config = dict(
    num_hidden_layers=11,
    num_attention_heads=13,
    num_key_value_heads=13,
    intermediate_size=2240,
    norm_eps=1e-06,
    rope_fraction=1.0,
    init_std_up=0.0192,
    weight_decay=0.72,
    warmup_steps=407,
    dataset='wikipedia_en',
)
Each number is 128 + 32 x the weight over its row's rms, rounded and kept within 0 to 255. Layers, rows and columns count from 0. Numbers have three digits each. The size before them is the row's rms in percent of the matrix's.

# layer 2 MLP gate, 2240x832, rms 0.0226, rows 419-439, columns 312-415
098:125108120085127115128081147152116166190068108105111112103095102150101122094121199110121176142091089132105112141118102118134188189097120130108090082153112112181126168097139093084112137112047177143071114133156135105156150090076101119106138216136102158160196132133187191080097087115110150111134156152137116105158113
099:098129117092150143139096133122167137150022149069174140150132115149038152106125116135145201095122180149201158138131100079178110117041117080131119117196081157117159104181108096089102090098094163114106128136141169186148160149151157086146048104126153136119130148153072160105119108138131201093141098039157137080117119
097:154123185155115121156143079143154129088173143150144071154116093132124112152156147119121129124139110143102152168103127124100134129135122132149095120097054141156136089138091102116135120056134141161162113099123141127108104201164168090110123167072067051187137126146120148101131099102100134163126174107147116133119107
103:189094153142125144076153145155094035148141160106154106121144174153085131100112116088143101089132167123132180166167125092083111175152120104126107139152108071151112153158132134102144142092172134117127177116145133150148144094150109202164116092140061120117167104177116116154131166135162178152172071125135094130148086
096:192088138156129145111119156086142168160176141116132148142139167126124122103128129117194171161118126129067125162150157132121115133093137138114117131109111126119117095135046126109147145178148141115111166134165125136104171139040145141146136185094082120116058190164139139093133165120144150141135141128131177032127140
100:193152132151132143128129167138105115086136124126108167155158195111123192128094151130086085148137152119164148063142099129052117123127147152116132119129122128119070115091138140136105131159178121051156234156125125121114144154159113116149161057107130083126169162101103104132169176181128105139172140082120151083123105
100:145091032112093116120133187092119097138141132099119147132112069145109129107088088130184112117111135132109167142122098136154093144153137121119118102149100128132134112090127162140155104094110173076140157097117141151117114139209132108088153123118164165159111078102121071054069153220162105143156138122132118173154138
101:127138157062145118163101106112104168108100159109166080169167131132101123108127143130153128128157120131136169101132108147156142165155154082127142123116083107132162165206119137117115150102139122098148185115104108167222106126057099128099193153075146126100082162123123146118137123161099178219121092174146168112085164
097:127161134165128131068138149094110188115072121150138107127107158106052135122154120131151106140174143164100180158080126098177139131122141137118117108152106138085108100138073103180107153043148161156113119144105048139109176162151164094085162082112147128127196163097117170130119137146141127165142166158123086158185122
097:134106104142147086109106108115152130130141181072128097142165157154071144096159093135140113150121117136121102083132105122108149153123109113070105081146137174140120059111131151171126143149182173110128146179122104166134218085160116106085104130145121107063065162110093102144121142073159137121104088066119114119110131
102:083147098132153117116108130094141103149158169078154171115151169148104170085124101143215082196136105155176150126092100134132130121160101116141106164138144079139166158180141162153129144077113168111134079112152077058141052100137172141144103178109128091146134124150097122039150140170127079118171110091122177172154228
096:104055110174133116153102127142075124120196142116109161110112138148157151147095122158132168126121115131119091147170058114144081112146146117156149113113086153124111151135078135192162175128152136035163140077136109069108065132103118147124174086159095123163056167129101111129085099144116145146099141154079103121120129
101:116123097172118141122157135100134143149115087113155118125098100178129190168129173111119145123168117141080118181150145139082177131052103152165163088192125145127128179113100105214072137104083082118082112143116157163099122180169084079145153119141130131143088124103116168170079121160194073117070138105128178120157083
100:093083156147177095179145186130140152188087134114090119107075136119051118115065131113102089108054181182166140078121073096126094164178071145157144140069182185096115109080155135068100186090142151146152109161177131094121125121092097156114123161093148113132187115110099089047093119151135116082117188098206117124171121
098:128180126124104098136123086138138142112173134091137093134127122128165082137138143119102172141159120113094125058146133166147111122097118118137130103186133155165188149167094145129155136095074098102144178090094080074086137160082086085137108124098123100120136090098039114077123099135140179136162168171108108095133091
098:173117116079083143107158156107114134139097122069131138174122095081098147133133134166100046118150157135154118143098096129147107126082115110115171160112098161139118149102076111121115160133130114101133081086088110114182129091073186138111200138100078093096108217123242121158104103093049123181113106144172087159166180
104:186068151125119175145187170153099170103102092092081128081074163156116168140074142157089168220131142178102149143090166103076137171103098134124100098127116087149158102146098187051085139132102151181149082118138188078117110063119148067115147078044135164124158162100144190177142113120110114134144095117156045134121144
100:143161115164130068149135138079110116170101108078123128068122105161240136149140137156127169126155052149178144131085118100106161111159107142157118077128146113081194189143095144161083136131146149103127249143128159155112107083196172071157161082096145161215138151022134185159138128114157147107149145093151102115123094
100:072090170109128083106143065082130120127107127099080110132145162151168101093128057132123137118136140130136092119063119081130104105146136113162176144089128139155106110213094116130142164118080070093146163125151085120078153152126093086192109082187132139110144129087124106093136139085095075119117094124167157079088091
096:112103126188158093098121172105089144137119130137089085093110132131145165100149175129151127106148158132051069153115119102066095129172131096193139123121072080143114201153180122149105141153105126118168122093129137160100169114149144169135148127152109073108113128122176158152086162129171188124146101135077097111131168
100:138106142103089131144174105149116115103148147090102151116180083109180158161116103078107136118120125152075133125138099147097100166120147139171118133102113073167110131117104171123086143212109214131102131138093185125160161160108134094149075180180165129097157145102118109105119135096138057138092139158122146158114145
# layer 2 MLP up, 2240x832, rms 0.022, rows 419-439, columns 312-415
099:140132133066089132132146159135095098153122063149132091100179077134160162099112090144167108180115101108138141112092132082049138140092070107112076136131130114139106132025063064124178106131117144111150100129163127075161096133180164082065124161129101084124077065129091155165151097187142114092044107094108113108137132
100:165111115063155154137113149136113173114153121143097119136172113126122117146150151121062113048099077092093109112149121095122116161113109102184112146102091116121102118135165137114174087068168172103054114149156099086147161117076140152157147187121175126138172124185108109153163116133150117128113049115174124161111157
094:154121152087091168126112117132136146209156132162138109126154137110164142131164100155155124094174109160105189121113097101103125156132113098133143134105109129128111099139083048097100184128144086209124157178206118086098133182142136101112115054067154121146174122122126115125166099141093126166104133089075161091133130
105:113172096100124102130084138112155190170082188159077090118107103184153123178147138143088113075157104133134123140172114117108129218118116132141184143137085089057141183194140145170121099112118141133067150143086164136116084160103122172092119142129122120131050147081144113154162148046125107173195110081188135128051126
094:084103166153099159114107169062103128190143168122187131145088180101108096134137089139213103110122106164109123113181099160089152082063118126148167118089099115205134179129131133135159155117072126118149107115133114163113167112089113145190150166109141147097121123201139126129164059062146162108109135150143114075156168
099:083151172083129104183102126123122116137113095131143105079151084179169126155142139033124113102115176087109121097099175107130125179110131164107136227129139144073155074163122151143099081143101116131097062088159099127151071117111182094119103111177142111129070115192096141150110163126139152132130147112165149197098130
102:140118115105109131152091171092148152118118084119132114065119110121162108122116143162176111108117078175115125129122108150158119116149164171106130116106205106167163152090205201114115089107131160164142153063169176074156150146152108071129188125134138144122113121147139117093162072144192174142123114089104117100128127
101:132123133156121172107155123148122151099100136127160101124135097137078161165151125172095210106124109139110103166124096168145143122154079124156150142134093124149182177148107148141109124108157091087128093111101123113187118124162187184076109136125126117168143161074152143075136124144069108143177061120113197120143139
099:110168069213140130148077119125106107129176129115120103136160181129157149144139164107135174134119087104105133075079142124104123173132126181141134108126172104112152138085187185066146113169116064157097130126091124095110115103092135093106067107118126170138113106152196147132155095179142103130128195097173154134130139
099:139107142136184119113102156085179146117175137061095076122095157088106130071169155148069104092122151103149135133092094115122116089147117127138124186172120189125152087157151134120098166136139103162076158151160096137162180058144155181109085110167154099145146141196051107173135140136067078080104115082127113151059093
102:172136107110108109117108156100107119118088098154102079140125143111127113157170093096148159083114132134113106108118124133091143140140100167118067141166143132166114114201122126176117120129127078133103082130085138112111164157150057082136194140109112134105131193107144084163121120077189151109091128079125188139099106
095:161076155193101108186118077164120098185164128097114189135064143137113179203131112115133146090130135167059181168149198099156080124179110152156137093158064130130121188144074122146149153085098138102158149125131121082106121138113151117138100170184104116106057099096100118144062161163130099100075125128104099132166193
100:136140112088115166098120095125114135067166076148154145162108175151104115098105123187078075145116117087114078154095149139132141150158120118087157176140146138135113122151157077084152128071103151119178093043101133119193169141128104139159100129124144163101174077152143145167127117068200055134137148146124122174120091
100:094170152169151111153093132139122113163110131162149218105109109119135116105129089114128094064178145131137086175147125105104141179135136102056134146108141128160113093150063100119084194101104145221146142063152140058085154096132066160066179161159138099125146166100143124114129145130108176135073159183142137149161150
098:127108146158157144131126115176100122139153143103113110100163157124083140128171108157172120149141137126080138120116142136151097107149105100076144111120106121176074081087167129089117177152165163080138117093172121202107100102112162165042147153111182141131122101099133154066143070096096145157136148096116133182080112
099:122199078118072100122144121104142093150102139149107143121117187100141170119127091077153098138146117159089098116103153113165119095176103193121090150070159117119185142182133156078116148118155102126068095113154090175120140136126085137067158101112128117099146104142092099108135104166088060150134114109142079098028093
104:127168129078122128197185091151096160123109094139078135094114124094133115182118102154108135113176182148131118133161169190104107106114091109109120116135154141094122118108111171117134096109136134119183164053155101087148112142137119132187072130112093146130126121111057075137103083125082182155119117171159114143166166
097:199147090109179152159104134124135161148134117092093123114155069126139137131165129138100142091152110125139097116138135121130110087175096189128087125081136065148153169124143107073102112099113165106094149218123134142147137142149180115129145147130114154133150123113115140154135121123115152151140151110149115120079135
101:104151142107076090148142155151155138043119131191133128186119146150072126098180099091168235132126137117133152150173064093147145110118135143053134135118151095192148109120132109176131138111115130174126096150148118142138115090082097166095149122096086102099134155122064133169128157185161140116161119156135148129155116
098:083128135163136092180089121106176081134131096103075071149114141133139084128154188121122173111103137121097090153107130184091094152121095101111067089118117107109108120121103163119134177173055081114146132153147128159082160143165114110156154144080145120081110074156111072160124155120136138079106123148127094153171157
101:124162120155133138070140108150083132121167114163136131199170079139112121117085148143144165073183139140093138200157131073119134122121112134202148168111143091118183123148153116091123130149076133151152107148195156073115136175071103184170097142137113126160156122125129096120109098107139102112127124095079126106147120
# layer 2 MLP down (transposed), 2240x832, rms 0.0211, rows 419-439, columns 312-415
102:062143144106166166168143172158132179139121151121098145115110124141175169163110144129077136095166117145137127093126162094119210109194132159147210137100136104168148150151217155083096121105109179121106131155145100161088067114148117128134123072128156138101191151121150222097162133131125165146124096118220099116098159
104:174119095128174105157172079112091151150100112137057097123152153132178132141143140084030104121187082123105130158145100093095090119146169141133126177117128122151129114135155127128102156152172117170094120153139074114167169095075142157189138125108098126185158164163140111193150131113168140121147085142121144165155137
099:120139109113152234179150076149094141178113105138084152141181090186144125091111133145160181138173149123188146085121121123141105150119103175162113137108141135121142119128104075167106152145107138135150104071062130091189084107133098143128136104185113151115130144128160094068134134154106120160090087103142106139095111
106:128096099175134106118137146096103119191178121122111131162143147090135072180157137150112135144151117052102128182157163150081104123146114136147111155111115127128121111072151047057137107083140119098146104181133136114146161115108132118123131104101129126108191137164057150159138087209150098039180115139142065077109124
088:117164129121118156164148125134197136186074101096118148156141149091151081080138162154180183108152086145151131158178157184127120134086128163130152144099157112143126137162108120078167120156059135174110090110089134108116127188109082151154132132057128124167152139128152099143147119107140141143138116142114136039106128
093:130147165075122114091128123154129139155072133092128109102118123104101162107118106122071114092177102134136179123181103112140092144132200119152098153134128106124184141178074163109092139176079167137107074104187157124118112128077140106086144188151157118086102087133172143064069099133161150080118109153186097124146167
099:154059130129151150176162204117127130180107110139153100106068182137152103133115170128106108109126173105092146114124062063107187105122103140143139123150116134135126136094085178076102129158127142090149135105115076142084066092170134154120153192107133107117042128140126147128143092127178124174164129068183077135111123
100:175135134150159145145086090124132131139130126063127103190178155146119103119108112151096175085121129156119110139104118153056241117143115077103094081133180152153122176155134132073115143157096149134116194130138083195144143110140113160144149114093143129116113140146074128106084072113092118146097126111120094127111179
097:145134113192146135173087077143139151133163208113154160120141112164128115116104128082097160154106098128090104070147096122094002120144155130098139139160172161183168183084177140086110078160152095094085148124139109111161117104097096104081126154103118127100129153107198095116079121131112122058111191107099106130145080
099:126102116164147111088141100152119166107141164203149141110146123148078088118100156108057157156089068126156107151111201122122088137134191155156141111165151156152161161116197113182131121151163131070138105129105196164088136127107138126176190143173156184099133109137079117128155098142154167128181131169092104070130230
102:143122178135158118115104065097069158087134112090125086097166109134115150139082115113188100112147074132112127160136094159176158129138048153147126075148200140097144155155140098164170091177112088171078100102117098107081067167128049073123113144125089122117142148130118121084145135173172140126105157168138157096121119
097:131078167156193160122095172094170095143115114068063108097067097119120153150116128109172116163153135162109169100125193120186248174078120138143080153167089155107108113154155110190174164107071118097112092135154113121132147092103097117123107116162141138175123110095126088152125136119130095101174100138128090110135107
103:090143115134163072134126096157074095139150127129149111159151236141142151138091115123113138115092109111162136110148119146130064162184131114109152083229120148127153106144115137069154119108139138077102081108111144137143088103121105158143092137090125114107184125133133148115134153097098129161139147079170058160056109
100:155119154133178103041121112118127174132152101159145151123100132143121108133149099123130107069109093104115137113180115146136239109100175138063106134167159098162101132146117129135138185079090108160188146141132138081117093137076124112122117159118154154158156102135073125131135100184107138097142111074164175154129154
100:094141084167141140143183086079129144171136089107113093120159150088130172171109151068152118072126196085101174140164117161176000157123150166067141094193103094079180078169089139126115128134090150145127153122135111150153140147147128088048134118102168119132167084077089154146132123159132126087176156127198131078146120
099:103081110136060114196133164080098130139104100094109120139120171062058170090137089135129108180131054165117080095120137133133107145104125165113116180087110158178160186122049135134065125095149123122105088138136136139154112086114151120140160106096115104067136189118158098132141119124134083158094112129142159165093153
104:072145095110060141150165127104108138114128170136116142130099116117142195161132087119090142112155122102088134127111082161165103070099115097099138112109139134064100068217171171157151168135103137113117149079120154102110141181125137094145106094107143129140092092129108033105158101152116178194103062163046132106140060
099:126126099150097159106112106175176141157104131133114090123113117113139140166112098125152124120169104075105129163148068076116021142137096115154112118140148052160184156124098105162077176157102136131133083088096152112215033202188140100071148201145106095162116106166163144091183116031144172082159119127118141157106080
102:148144102085129038126092122147117168113147149100148085098151125122102149132170134185108130149145093125148065127136119126094209175148191159112127161112042152065127157110113125122052101110127075125110092220108178107146098116167083175149096166114079091143132159098136097164126100123140043094148163151117140143176108
096:090141085129105159135095108097128132089125073087167120144123104171119153160111046102110145164108088120139114128155140164119255140099113135104205123141118119126170104157113125107108106098136119105180124133135120075148105104083130149112145169125151140129106157139170111147129146168138156099130153092148090109179166
099:183119143107151144111164158123146121105142167142132132074145139155120112126055106117129080077118205162082146143132112098117146155140083136175177044150111153110199114131122080149078128167068155136147139109157154105162152137105128138112155112125105125150134162143115125128196168158125146087211193111152117172156090